config = dict(
    intermediate_size=1536,
    norm_place='pre',
    init='normal',
    init_std_qkv=0.0181,
    init_std_down=0.0037,
)
Each number is 128 + 24 x the weight over the matrix's rms, rounded and kept within 0 to 255. Layers, rows and columns count from 0.

# layer 8 attention output (transposed), 384x384, rms 0.107, rows 18-22,82-86,146-150,210-214,274-278,337-342, columns 192-383
[[ 75 104 138 156 143 152 142  95 122 135 139 126 104 126 130  82 153 105 153 118 118 126 183 111 173 123 124 136 173 109 136 109  96 131 114 108 162 120  92 136 114 147 124  96 106 149 116 126 109 119 123 128 122 141 147 142 174 144 146 192 131 112 135 109 109  86 126 100 142 135 111 104 136 164  98 144 174  89 135 140 142 147  87 157 180 130 104  89 173 113 142 162 141 158 142 136  90 118 122 124 125 132 104 121 124 145 111 133 125 137 161  91 133 130 125 162 118 122 122 151 156  84 114 125 193 135 107 180  90 162 114 116 174 144 117 125 131 172 140  99 144 131 120 135 115  91 138 133 128 119  85 154 113 107 132  86 114 129  89 115 126 113 147 103 155 157 128  94 131 122 129 126 138 116 126 113  94 129 146 110 143 149 101 121  93 124 123 126 134 132 141 158]
 [123 106 138 120 100 125 126  97 148 167 126 111 116 139 151 130 148 158 117 161 139 136 134 106 107 115 114 119 101  87 117 160 135 105 160 123 134 159 138 100 161 150 114 107 122 126 138 138 154 137 105 142 103  76 147 140 174  73 148 131 122 121 132 115 117  69 125 101 136 153 110  90 131 148 132 102 141 136 120 158 146 111  96 162 141 106 133 172 152 143 154 147 138 102 113 134 131 150  78 116 116 158 121 154 153  98  92 113 129 140 126 148 127 128 118  97 150 150 159  73 135 141 156 100  93 106 128 131 130 126 129 124 126 132 116 132 121 169 103 120 114 155 151 128 105 129 151 171  71  77 138 113 126 122 127 159 119  77 101 129 101  96 142 185 139 135 131 170 148 109 134 108 143 145 103  80 132 131  58 117 108  71  83 124 132 149 126 115 171 159 133  65]
 [150 146 125 111 141 134 113  76 147 140 106  83 196 106 112 164 140 127 129 126 138 123 128 136 122 127 163 114  98 148 139 105 160 106 178 159  92 127 116 118 168 104  82 105 155 102 138 122 142 104 126 154 141 115 109 144 125 125 106 133 197 142 139 186 148 176 108 138 116 113 163 145 181 118 102 185 164 125 162 134 123 156 121 108 128 112 111 163  91 139  98 109  85  78 112 104  94 136  84 116 159 153 120 134 102 112 179 151 157 138 125 146 124  98 155  93 121 131 138 112  88 113 134 126  74 136 142 102 127 154 110 151 116 153 141 143  83 135 118 130 106 143 122 160 150 165 119 149 114  95 123 141 150 130 134 133 114 149 140 147 133 128  92 138 127 120 112 133 141 120 172 116 101 107 123 146 149 125  90 147  94 147 123 122 165 167 102 103 109 184 132 101]
 [169 170 129 127 150 170 109 111 136 120 177 125 147  95 176  85 149 186  91 112 153 120 131 142 110 109  80 145 158 138 139 143  88 143 140 118 105 175 146 119 109 117 125  92 120 123 121 160 146 164 146 118 154 147 122 116 129 134 119 103 136 133 107 115 118 145 114 135 119 112 156  89  96 164 128  97 141 132 173 162  96 134 119 127 135 127 133 124 163 113 118 145 119 108 104 134 129  76 116 130 158 107 101 117 115 119 142 152 125  95 128 103  98 135 161 129 100 159 145 121 127 119 164 135 132 125 148 148 115 116 147 102  75 101 153 122 122  93 104 157 144 181 112 115 114 133 106 122 112 136 134 102 126 161 110  99 119 134 138 120 149 119 146 119 109 107 162 138 165 123 135 154 144 137 138 173 141 152 137  75 103 123 152 127  89  68 139 118 110 129 104 167]
 [156 136 133 124 143 153 112 113 172 126 143 124 138  77 131 133 137 169 101 140 118 119 139 103 129 103 132 124  84 167 116 149 169 125 160 132 138 159 131 141 121 150 122 182 134 126 127 134 164 118 123 100 132 116 123 115 104 120 126 123  99  77 126 138  82  81 142  66 131 134 145 125 165 105 160 142 142 158 105 104  81 106  92  91 147  95 166  97 143 121 170 147 111 108 151 125 124 146 147 146 173 111  92 126 139  94 136 170 120 131 147 142  97 105 132  83 136 125  73  87 106 142 136 144 124 133 138 122 126 118 132 154 118 141 131 130 142 119 150 147  88 121 122 161 155 118 118 108 132 111 113 134 132 174 130 105  71 129 152 111 102  97 159 126 169  89 112 117 139 140 158 132 133 127 151  86 169 127 137  74 116 101  88 111 147 117 155 117 168 128 103 150]
 [138 121 106 126 132 162 144 122 146 116 114 127  73 140 143 142 135 164 115 106 132 144 153 133 140 123 106 162 169 144 166  87 118 126  96 154 138 126 130 142 104 153 129 114 128 119 170 161 142 107 136 111 104 126 118 131 140 134  92 134  95 132 132 134 149 114 119 133 105 109 118 145 165 117 152 120 142 145 131 171 140 113 117 149 162 127 120 126 136 105  96 119 126 135 149 111 115 171 132 118 127 102 168 130 173 148 114 121 131 113 158 142 131  92 151  92 123 156  93 128 120 138 148 102 152  84 157 156 124 136 132 151 174 147 108 144 144  81 131  90 118 134  74 115 137 100 102 118 117 122  83  87 128 141 106 111 149 131 169 118 166 121 102  81 151 165 161 154 156 120 127 131 109 152 104 167 148 119 106 133 135 137 120 144 107 125 120 101 105 109 118 142]
 [150 117 118 120 131 115 115  97 125 136 183 145 135 163 108 142  86 111 125 116 117 131 119 155 127  84 179 143 138 163  96 113 123 124 117 150 122 100 170 138 134 158 129 159 170 114 148 132 151 103 123 100 105 132 129 122 123 124 149 131 137 107 109 159 119 117 119 127 119 138 147 134 114 130 118 146 153 109 138 127 133 120 106 124  93 139 131 130 137 141 125 136 130 153 107 126 103 120  84 114 113 139 112 143 125 133 127 107 132 134 139 115 110 165 103  96 112 132 113 111 140 113 118 149 102 137  90  98  98  95 115 100 115 139 133 107 149 120 140 149 118 124  96 138  87  83 126 125  93 130 169 135 104 133 128 172 148 132  78 116 127 132 147 117 114 158  97 148 154 125 151 141 129 145 126 168 144 137 107 194 131 137 118 156 160  94 143  90 185 130 101 141]
 [101 131  94 141 112  78 166 123 138 155 153 156 150 134 131  61 125 118 103 143  90 129 158 133 140 145 130 128 138  88 134 102 118 166 110 147 134 170 156 147  93 128 104 116 158 123 109 131 162 136 145 119 151 132 127 102 100 176  77 109 103 159 162 106 128  96 141 140 110 121 147 101  87 121 160 121 115  94 137 132 108  86 145 116 117 134 155 109 131 116 134 131 117 156 120 149  92 155 117 158 137 168 110 131 122 149 115 118 144 115 137 114 146 110 120 106  93 185 110 146 140 115 122 142 144 135 111 116 112 131 135 171 106 104  82 105  95 143 106 161 107 140 153 120 120 108 128 120 109 121 160 130 160 130  87  96 129 143 113  81 146 138 114 136 109 117 124  91 138 158 164 171 103  88 150 155 102 106 153 142 133 118 133 117 142 126 132 120 136 157  90 134]
 [122 156 129 140 101 154 150 129 147 150 114 150 119 143 106 128  93 113 153 151 156 128 108 107 110 170 126  86 127 111  99 144 111 147 111 130 107 107  99 114 155 155 158 132 142 132 114 119 144 128 108 154 128 150 131 160 153 119 155 123 118 131 164 149 116 121 114  99 123 112  86 162 106 132  95 115 105 143 108 115  68 116 148 121 136 135 138 122  85 150 146  87 148 102  99 113 105 135 121 124 113 176 142 118 153 166 105  86 131 172 126 154 121 149  87 129 159 143 113 139  92 113 146 132 108 129 139 144 138 121 115 138 143 137 114 147 124 157 132 125 125 120 158 165 105 115 111 129 154 153 118 125 151 100 170 126 134  95 121 141 147 109 127 101 126 156 122 190 122  99  95  76 127 102  88 141 114 112 114 125 126 122 129  62 133 137 149 170 130 131 111 137]
 [114 125 120 156 126 156 153 110 103 120 152 151 166 126 118 130  94 151 136  89 135 115 166 137 124 112 141  91 139 122 126 106 108 119 102 129 168 148 151 157 105 107  99 112 129  97  80  91 131 126 113 131 157 153 128 139 126 134 122 136 154 139 184 170 142 104 122 187 131 145 136 100 120 135 126 105 120  83 117 140 118  87 158 117 136 111 128 105 136 128 133 130 154 110 119 143 116 111 130  97 126 181 125 134 110 132  92 113 137 113 146 137 126 142 102 151 156 119 154 150 124 113 147 110 125 121 135 136 168 116 138 104 121 124 113 105 127 150 148 140 112 161 105 112 116 118 145 121 156  75 144  43 128  86 127 121 129 102 141 163 136  67 140  90 126 145 123 118 119 163 135 138 140 132 112 164 121 105 104 131 190 139 135 112 141 114 109 137 149 115 117 141]
 [145 135 135 131  94 107 130 128 110 153 129 126 166  80 120 131  92 101 107 160 129 110  63 125  83 161 157 102 127 111 116 163 110 137 137 145 112 170 122 118 145 158 144 196 107 105 109 128 104 115 173 129 137 102 147 153 120 143 102 112 125 151 118 168 116 108 127 130 127 142 117 120 127 107 118 143 151 128 147 105 131 102 168 133 107 104 129 137 131 140 163  73  89 106 119 142 138  75  98 101 145 131 128 116 137 138 136 143 121 112 126 113 108 117  94 145 115 128 191 131 147 135 116 128 123 168 172  84 142 144 143 117 143 110 145  57 128 124 150 122  94 120 116 114 141 139 123 123 124 158 161 157 147 135 136 182 155 140 150 117 159 157 145 153 100 125 142 101 177 134 127 163 137 105 128 151 123 139 130 107 156 145 110 162 115 133 198 104 211  95 109 121]
 [132 129 101 142 176 142 161 174 151 114 134 127 148 111 116 118  86 127 133 107 117 132 121 133 129 118 128 123 143 146 123 134 172 141  78  65  99 187 140 151 128 131 152 139 118 132 134 128  91 152 167 137 159 167  50 137 106 185 137 165 124 151 195 189 104  73 133 129 154 143 121  73 144 181 146 106  89 148  97 111 103  78 165 125 135 173 109 159 127  99 117 188 107 103 150 129 120 156 126 118 109  95 155 142  92 152 120  79 116 117 138 124 126  97 115 147 147 122 122 178 106 153 116 163 145  97 110 144 131 166 132 120 149 146 152 165 133 161 112 170 151 146 151 118 156 142 143  40 168 129 168 100 164 114 139  92 118 119 137 148 140 134 122 101 115 159 150 170 120 107 141 113 148 113 129 135 132  98 126 119 129 155 134 140  77  75 110 151 107 104 131 104]
 [116 154 112  92  81 151 148 148  99 146  95 131  42 118 117 172 140 131 118 125  98 144 132 133 105 141 137 141 104 148 119 121 119 138 115 106 150 124 119 144 126 142 154 129 129 107 141 132 159 123 126 154 129 120 131 110 146  94 136 124 131 141 116 148  72 134  91 107 141 137 121 135 128 156 176 134 104 141 101 113  59 138 119 124 142 123 157 104 112 145 172 176 117 112 147  95 138 105 174  92 144 135 104 120 171 143  95 151 157 127 120 150 110 114 115 135 144 130 136  84 131 131 135 125 126 133 112 104 122  90 134  86  71 145 138 121 160 109 140  95 120  96 137 125 132 144 132 129 167 129 124 117 134 133 166 144 135  98 151 144 108 137 124 113 145 110 149  99 151 146 100 149 139 150 125 146 165 171 115 110  80 108 156  83 134 138 199 131 125 125 117 155]
 [126 118  73 102 137 124 148  97 133 152 110 119 141 108 104 114 108 147 117 177 150 181 107 131 178 133 107 102  89 120 123 174 121 115 128 133 156 100 148 156 156 168 109 169  85 129 124 108 149  81 143  81 140 117 175 117 175 114 139 137 121 150 109  98 182 128 118 141 152 189 121 112 123 121 138  98 134 113 140 146 195 115 149 128 110 131  96  94 118  96 130 172 148 140 133 111 151 117 133 123 150  98 102 110 122 124 140 144 143  95 120 113 134 132 130 132 140 140 120 141  98 166 144 129 155 113 148 114 121 181 114 119 134 153  89 153  93 122 131 228  82 111 116 112 134 164 143 123 182 114 114  97  80 160  83  63 118 147 128 124 110  97 146 133 115 155 101 138 116 132 143 145 112  88 119 136 156 114 107 107 189 159 104 116  87 124 124 121  83 124 146 138]
 [149 149  92 115 111 129 123 109 124 123 127 117 129 207 166 129 112 104 130 111 113 135 103 156 113  90 130 131 180 116 117 118 107 137 127 154  80 128 122  64 153 121 102 129 140 101 179 147 102 150 114 139 112 111 118 157 113 144 117 121 101  98 125 118 154 167 115 191 102 128 166 130 180  90  93 102 148 143 192 164 128 100 102 100 119 168 131 128 116 136 169 124 131 167 144 144 131 124  99 116 123  93 173 133 114 128 151 148 145 148 119  93 145 115 117 111 101 140 131 100 148 140  91 111  86 175 121  92 142 103 118 110 169 125 122 132 114 128 100  84 146 140 129 140 136 138 129 185 121 181 166 157 151 128 125 145 128 171 128 124  84 122 149 162 100 128 136 132 100 130 122 110 130  88 156 113 139  93 137 187  81 139  94 138 132 148 141 109 152 149 200 104]
 [135 142 190 125 142 117 146 175 131 160 133 143 106 119 117 127 129 147 132 127 150 147 123 100 108 122 141 160  98 118 125 145 156 111 153  86 141 113 163 140 121 123 121 134 116 168 159  90 147 149  81 115 107 140 108 103 125 134 124 118 136 147 129 128 108 107 159  87  94 149 135 155 147 154 167  85 117 133 145 137 112 148 139 129 133 144 137 131 133 160 122 113 136 147 136 153 106 151 158 126 126 144 102 129 100 132 101 105 126 137 129 124 149 142 148 134 144  61  89 125 120 131 107 131 135 115 129 130 150 172 100 139 121 119 133 151 125 112 103 154 123  86  98 126  74 141 133 163 132 112 122  94 139 112 154 129 148 138 118 176 158 123  82 132 161 160  92 152  83 131 166 108 137 124 100 141 123 136 107 116 111 110 147 130 142 126  95 133  98 133 124 147]
 [144 155  80 145 124 125  90 120 105 132 123 141 123 115  95 122 112 117 130 123 160 121 154 141 140 172 132 207 138 131 210  74 125 138 137 183 132 123 106 150 146 117 101 139 114 119  60 138 142 123 105 102 133 156 118 169 104 148 157 118 110 166 115 153 170 173 129  93 138 115 150 111 104 122 169  93 149 196 125 179  77 117 128 130 137 119 113 118 147 116  87 141 121 162 105 123 136 125 176 110 154 108 129 182 115 158 153 163 100 102 120 112 110 191 102 103 126 154 145 180 136 117 179 147 165 115 102 153 167 145 136 113  94 103  93 134 150  78 140 129 121 154 179 131 111 109 134 104 125 161 165 148 143 119  80  66 124 152 188 140 140 143  77 101 177  94 134 131 145 149  91 152 107 123 133 113 101 128 127  89 160 147 135 123 149 124 132 117 108  83 168 128]
 [129 120 137 163 123 139 116 138 132 167 147 118 133 160 141 126 113 106 127  97 114 116 142 111 146 115 135 126 142 139 102 201 102 159 132 153 124 113 100 114 148 123 148 108 150 140 119  91 149 172 162 116 120 133 105 127 111 135 147  87 116  85 114 132 126 132 175 130 142 131  77 114 114 129 137 121 124 141 146 123 156 142  84 152  82 186 143 163 143 136 133 123 148 119 138 156  55 117 131 132  77 113 167 128 124  99 155 167 117 147 126  83 148 162 127 132 124  89 149 137 138 117 133  97 133  94 107 155 100 104 134 174 161  99 150 103 100 158 127 120 134 171  76  96 134 134 127 128 148 135 112 165 124  78  92 153 143 104 127  80 147 122 141 120 115 108 147 184 110 124  95 119 125 137 161  67 110 134 187 151 111 119 144  95 128 122 141 141 143  96 124 125]
 [113  93 138 154 155 105 136 154 128 120  77 121 117 125 134 142 153 139 112 128 161 104 125 114 133 103 142 132 141 140 188 118 165 114 139 151 147 126 108 109 114 127 120 150 143 139 102 112 123  82 149 149 114  76 123 130 122 100 103 141 148 124  92 130 135 114  78  93 126 110  81 140 147  93 106 122 116 117  93 121 108 117 137 132 126 136 117 117 110 132 112 113  76 118 136 123 156 180 151 124 124 147 149 136 125 116 142 128 144  82 156 150 102 141 137 114 153 133  97  82 187 120  96  97 157  87 117 122 122 108 148 105 157 141  92  94 156 126 139 102 132 117 137 117 120 120 120 108 123 125 121 132  81 116 112 171 121 125 127 141 130 167 134 154 146 133 112 129 131 159 143 119 141 162 144  95 114 138 124 146 152  86 120 165 175 163 125 100 148 109 152 111]
 [134  82 143 146 130 147 109 130 120 167 164 115 115 132 123 111 136 158 182 108 128 162 128 115 100 164  85 122 135 138 165 104  84 143 147 177 159 129  90 175 130 136 103 110 136 125 137 132 121  94 141 141 146 135  94 110  85 134 138  98 109  89 118 117 128  97 144 103 130 104  87 142 139 164 147 145 135 138 106 131  91 159 116 136 119 150  76 140 182 139 115  86 112 146 149 138  93  82 107 107 124  76  95 164 117 123 136 117  80 163 133 136 109 156  93  88 128 150 173 103 170  89 126 142 113 143 108 151 122  80  69 150 187 133 141 106 174 117 119 105 122  59 129 133 133 116 144 153 135 152  79 121  91 134 110 145 116 131 133 147 154 152 122 152 138  95 114 129 170 117  98 129 141 159 105 134 142 149 113 138 148 160 129 125 117 129  85 133 134 157 113 100]
 [166 153 113 144 144 121 121 124 131 120 110 116 147 152  81 150 135 108 144 143 114 142 134 175 125 118 109  57 127 102 136 139 137  95 106 161 155 152 155 142 125 114 109 132 144 163 117 163 115  74 126 144 131  86 149 108 143 135 176 143 135 134 128 128 146 152 119 131 135 117 105 132  98 144  89 103 126 115 147 152 136 142 114  89  77 180 117 125 107 130  86 120 123 111  85 108 170 145 121 143 133 146 150 156 126 133 210 124  92 161 147 137 122 137 118 108 132 181 150 154 147 127 147 157 114  84  95 136 169 107 124 114 150  95 114 133 122 136 141 142 129 135 128 112 125 114 125  92 119 131 153 105 114  92 138 104 127 116 119 107 102  95 132 204 118  72 137 132 121 123 110 111 125 151 139 114 179 125 130 186 114 119 142 180 133 154 108  78  71 174 125  95]
 [ 73 110 123 132 137 143 130 135 145 110  76 134 103 172 152  84 122 118 131 125 106 138 128  78 126 141 116 139 179 119  83 154 111 147  57 173 128  95 114 175 130 113 136 133 120 195 132 119 113 115 161 128  97 172 142  99 124 127 103 109 176 140 107 135 171 169 106 133  95 117  93 162 121 137 105 123  91 109 149  57 145 198 169 137 135 112 158 129  82 111 138 135 131  52 125 112 115 157 132 134 123 155 111 109 158 138  97 137 153  76 138 159 208  91  98 115 100 108 116 118 145 120 116 162 197 155 143 126 102 109 115 169 156 159 115  95 134 162 153 135 171 102  86 151 121 142 121 109 148 136 120  66  92  95 140 115 121 136 142 115 149 157 158 137  83 119 121 124 154 113  90 168 122 110 111 125 146 145 146 119 162 113 146 139  92 148 151 115 121 164 110 200]
 [121 143 162 132 131 132 168 133 175  89 133 147 104 162 103 159 145 143 126 123 140 113 123 118 132 118 115 174 170 102 163 116 148 124 139 120 114 122 137 105  87 127 133 127  78 142 150 138  89 102 126 125  98 120 155 143 168 165 120 153 129 137 112 121 133 151 103 175 130  98 109 134 136 120 147  81 108  89  92 137 161 101 145 148 134 135 170 112 117 135 151 135 158 150 119 133 168 131 149 103 125 113 154 165 148 135 122 121 107 124  89 146 114 153 152 124 105 106 117 119 154 152 139 119 184 118 145 109 136 124 115 118 156 110 126 132  93 118 135 131 173 139 110  97  97 109 136  89 161 140 114 117 115 161  64 113 129 122 142 138 122 131 129 115  86 128 130 106 122 136 129 151 147 148 118 133 128 118 118 128 163 149 107 180 112 105 118 143 100 137 141 131]
 [164 141 132  87  84 134  99 127 109 100 125 130  66 151 103 143 125  95 174 133 120 135 101 160 111 136 147 185 102 132 105 129 141 172 125 118 129 117 128 100  97 158 126 168 200 152 155  72 123 155 142 117 118 180 135  82 117 143 119 118 125  71 146 116 129 138 180 138 170  99 117 137 109 116 150 164 201 179 129  68 163 179 126 131 145 127 135 165 179 130 160 123 159 161 120 134 103 161  93 133  92 142 100 124 151  92 109 111 121 166 120 116 143  84 158  80 114 139 126 139 180 151 127 125 101 144  51 160  92 115 142 132 129 133  98 148 121 149  90  82 107  99  97 178 129  79 152 143  76 136 195 153 141  88 138  99 144 120 169  93 117 130 132 135 146 142 146 126 101 144 108 130 138 163 127  95 118 133  98 147 142 125 109 146 175 139 139 153 167 142 111 113]
 [129 140 156 153  89 102 122  99  95 162 118 139 106 121 112 145 141 120  93 139 136 109 150  95 137 122 121 147 136  96 127 125 111 125 107 172 153 179 141  90 103 168 186 148 113 117 120  68 171 160 171 160 129 110 151 135  79 142 145 143  87 132 104 105 130 149 138 133 116 140 136 117 116  95 129 111 118 128 129 131 129 113 124 125  69 147 118 121  88 135  76  97 154 127 149  85 130 111 134 104 101 125 161  97 117 115 151 145 133  82 101  89 126 157 182 132 132 145 119 161 150 160 114  71 130 126 116 151  77 121 134 149  87 126 143 178 117 148 150 182 132 135  88  96 145 158 181 129 119 145 145 189 124 122 129 153 151 108  84 157 150 150 134 117  84 100 135 153 129 121 203 131  97  99  97 145 127 114 125 100 103 122 126 113 120 126 115 169  88 152 110 155]
 [127 133 140 112 130 126 132 159 142 150 135 137 113 118 111 179 162 135 113 130 118 103 116 105  93 128 163 108 146  96 110 145 126 172 108 126 103 116 106 130 110  74 123 122  97 112  95 138 121 157 174 194 126 153 100 115 125 103 113 146 157 160 147 133 145  78 126 109  99 116 144 137 136  88 103 111 107 119 136 101 150 115  91 185 100  98 183 144 139 150 193 121 153 155 175 127 117  90 173 157 127  86  96 101 161 121  84 148 162 141 135 118 132 137 119 131 162 111 148 110 159 124 131 144 133  98 121 163 143 142 104 171 132 112 132 135 123 132 142 103 129 150  89 168 145 146 140 124 138 157  97 137 121  97 139 119 173 118 132 113  63 149 100 137  92 133 132  95 100 106 125 107 152 121 119 182  77 176 121 159 154 137 164 109 141 143 128 104 119 111 152 177]
 [ 96 123 116 112 165 143 109 113 127 103 136 123 143 139 144 112 132 103 129 126  83 121 117 170 122 149 119 122 154 165 100 152 150  93 157 141 116  74 129 106 142 114 152 133 158  67 137 101 100 122  97 147 155 161 115 153 100 129 145 119 113  80 160 125 149 184 152 128 114 118 125 158  90 127 128 142 146 114  87 105 109 100  96  86 144 163 202 173 111  87 170 158 132 107 173 128 156 127 123 109 120 107 136 106 124  85 110 120 151  91  82 155 136 132 132 123 144 111 119 135 113 136 133 126 126 129 155 121 144  93 156 143  73 146 149 114 117 141  98 153 126 154 111 176 138 128 131 155 146 133 168 140 141 143 104 102  80 134 104  81  96 149 111 150 112 105 135 146 152 124 147 143 122 114 165 128 115 123 145 128 105 126 147  64 165 116 111 151 160 128 123 133]
 [117 176 147 126 129 100 127 167 132 154  89 134 119 110 124 129 169 155 149 150  99 126 118 120 117 117 113 136 141 109 118 102  84  87 156 121 136 142 103 114 121 162  96 116 169  91 135 123 157 126 120  96 130  95 162 128 110 142  88 119 140 145 127 106 161 188 169 154 146 129 101 157 150  95  77 138 169 102 133  77 190 147 138 108 117 148 126 159 138 117 186  61 107 161 138 131 131 141 144  99 132 154 126  72 100  98  87 112 132 151  99 122 140 109 176 165 128 102 136 152 112 148 111 103 141 157 141 151 105 145 166 122 152  91 138  85 120 142 127 129 128 127 125 124 153 178 117 131 152 164 115 158 160 114 166 123 126 112 132  95 166 162 132  98 132 124  92  58 134 122 121 163 117 112 134 121 116 115 105  94 107 117 145 106  92 179 131 125  95 136 105 160]
 [129  97 133 130 137 105 143 161 111  89 152 160 153 137 157 122 134 147 140 130 138 131 104 113 171 130  86 119 159 118 130 116 106 102 110 125 145 104 158 121 129 106 137 163 109 127  99 136 143 129  93  76 139 174 107 130 138 157 179 142  81  90 147  85 149  70 139 130 102 155 137 121 116 144  94  99 169 151 140 142 154 146 158 122 103  99  90 101 154 114 110 108 121 134 123 128 158 129 150 145 127 144 126 135  52 121 147  93 109 130 147 117 102 119  96 156 164 122 127 171 136 115  85 197  99 124 146 115 188 154 161  92 144 128 102 173 143  95 157 175 146 122 111 118 112 145 133 120  99 147 136 118 134 108 166 157 168 108 112 106  97 116 209 110 160 130 135 112 150 111 130 112 121 124  88 153 122 113 118 153 153 115 124 158 101 153 151 113 131 108 171 108]
 [116 140  99 140 130 109 105 163 155 116 120 136 148 125  90 142 104 107 140 127 105 137 124 138 100  67 160 151 168 134 125 140  98 133  97 117 114 138 114 120 122 130 109 132 142 102 130 147 127 127 111 133 160 124  98 130  82 134 127 116 100 129 110  93 133 118 157 155 130 141 152 136 165 113 132 149 157  94  92 137 104 101  75 123 160  88 152 132  96  91 157 109 114 178 149 133 144 123  96 160 142 123 133  86 118 152 103 148 130 127 110 117 148 119 118 116 113 133 122 142 102  74  81 161 107 182 106 132 138 160 117 177  82 133 135  97 157 170 132 102 189 128 102 110 115 136 147 161 164 126 124 122 153 140 107 153 109 113 102 140 127 137 140 123 160 145 104  53 125 142 102 148  85 122 145 127 155 141  88 120  91 137 161 142 143 148  97 131 145 159 150 168]
 [124 127 153 124 144 131 130 167 133  77 114 141 131 140 125 134 143  98 101 195 115 122 144 142 165 118 139 139 134 146 126 149 153 111 156 123 158  87 135 145 105 117 140 150 134 169 117 157  73 125  98 122  80 151 146  99 165 122 114 102 188 124 108 122 154 155 138 113 161 152 136 166  75 176 100 168 120 107 143 122 127 151 117 153 130 138 122 160 154 109 112 142 122 112 104 123 131 150 168 129 142 100  98 128 154 114 124 159 132  89 141 138 132 129 126 161  83 117 181 121 126 118 122 127 111  74  97 101 147 129 155 107 117 144 110 111 103 166 119 115 141 125 134 153  88 138 151 112 143 133 122  98 140 112  90 120 136  96 170 150  90 128  93 161 128 175  94 120 136 145 123  72  98 183 149 168  76 160 131  77 147 128 160 136 107 125 161 144 109 122  98 141]]
# layer 8 attention value, 64x384, rms 0.0251, rows 18-22, columns 192-383
[[146 155 136 121 110 111 133 137 114 131 123 136 130 118 146 143  54 135 134  89 129 134 132 137 140 147  89  97 117 118 110 116 129 134 130 127 126 123 151 117 120 108 124 129 162 130 137 149 148 164 162  97 137 128 125 147  91  99 104 132 102 161 108 129  90 100 122 166 160 118 106 126 132 102 117 104  56 123  93 118 139 126 156 166  98 132 111 138 118 132 112 127 105 136  98 130 145 126 130 164 155 144 131 141 115 106 135 141 148 155 121 125 129 129 114 117 141 137 102  97 109 118 128  96 113 146 133  98  92 145 105 140 142 143 125 130 118 122  89 170 174 136 134 178 176 139 110 153 155  94 128 137 119 134 120 140 141 154 144 147 141  94 143 108 148  93 143 135 136 101 111 104 100 144 110 140 150 109 112 166 111 128 134 115 128 154 123 138  80 182 152 148]
 [123 114 188 146 158 141 142 140 141 132 103 117 147 135 143 120 155 107 132 114 135 165 109 138 135 142 160 131 126 109 146 139 162 194 153 123 136  98  85  84 124  84 124 158 113 136 150 149 118 134 104 126 140 112 107 156 101 146 113 114 172 112 118  77 145 119  84 155  79 140 135 112  98 139 108 151  96 169 146 105  93 134  70 110  79  63 140 103  78 141  90 144 147 132 121 123 154  79  95 148 108 133 151 110 116 164 109  97 153 106 123 131 156 135  88 135 108 150 110 138 122 151 132  56  90 125 100 153  98 119 151 147 165 160 135 127 127  63 145 148 110 117 104 110 147 106 158 129  75 104  89 125 109 127 120 166 182 122  96 145 130 112 101 147 100  98 144 131  84 173 146 148 173 139 163 153 141 131 168 164 111 102 128  97 112 127 150 113 120  95 131 111]
 [132 152  99 161 114 140  74 134 153 130 121  57 121 119 121  97 135 126 123 122 163 125 146 130  89 147 116 133 149 122 155 129 152 129 128 124 119 126 173 116 126 175 133 179 115 168 160 151 124 125 128 157 123 122 146 123 112 113 110 161 146 128 100 101 135 115 140 103 157 115 164 121 101  84 126 116 141 136 143 107 124 120 175 138 153 130 104 147 105 141 115 102 146 109 172 127 153  95 152 151 133  60 119 138 194  97 101  98 125 129 150 151 155 144 123 179 112 145 112 124 154 114 112 105 129 133 102 190 117 148  91  75  94 146 140 121 149  94 134 118  95 142 119 126 138 119 134 135 163 133 159 113 126 113 143 139 108 155 139 111 150 133  77 140 136 114 127 138 115 143 113 155 167 124 136  97 128 123 113  77 133 121 107  69 140 126 114 153 151 126 111 102]
 [154  83 155  89 108 111 149 155  95  94 117 144  94 111 165 128 121 150 153 131 108 158 128 125 126 148 147 128  96 141 164 123 136 103 113  92 178 106 139 169 102  99 101 125  80 111 118 140 103 176 100 135  52 147 108 122 129 113 114 103 142 142 133 137 134 119 156 161 122 122 124 118 151 116 102 182 104 133 128 134 157 144 152 110 120 160 107 127 132 131 124 104 157 159 130 116 118 146 128 107  94 110 133  82  88 125 131 158 131 139 152 141 159  91 121 119 145  95 112 127 133 135 104 116 113  93 136 123  99 136 147 148 135 118 124  50 105 135 168 100 116  96 163 108 160 142 125 107 119 115 147 184 148  93 139 149 176 148 123 122 151 131 123 149 119 137 109 121  97 143 171 121 126 119 155 109 108 164 166 115 162 148 151 113 154  82  96 129 184 111 122  90]
 [117 131 134 157 127 114 114 161 115 144 110 147 159 135 126 127 142 133 170 118 145 131  97 167 149 163 170 153 164 136 132 114 115 107 100 127  64 102 122 115 126 109 119 101 132 126 122 112 166 153 157 161 157 140 183 123 148 125 138 136 136 159 135 125 132 142 144 104 134 155 127 125 115 127 166  78 128 118 123 148 212 123 133 161 114  88 126  94 107 159 149 100 133  99 121 160 120 126 126 193 122 109 137  97 116 142 124 106 170 154 131 113 127 123 139 129 132 141 128 135 121 142 119 142 156 130 127 135 108 168 104 132  83 130 169 152 109 116  87 139 138 160 119 152 131 127  87  74  94 127 142 181 183  97 177 127 143 116  75  80 121 129 110 120 141 121 167 131 149 128  96 110 140 103 123 122 111 104  90 147 126 123 131 132 157 122 126 104 110 110 141  98]]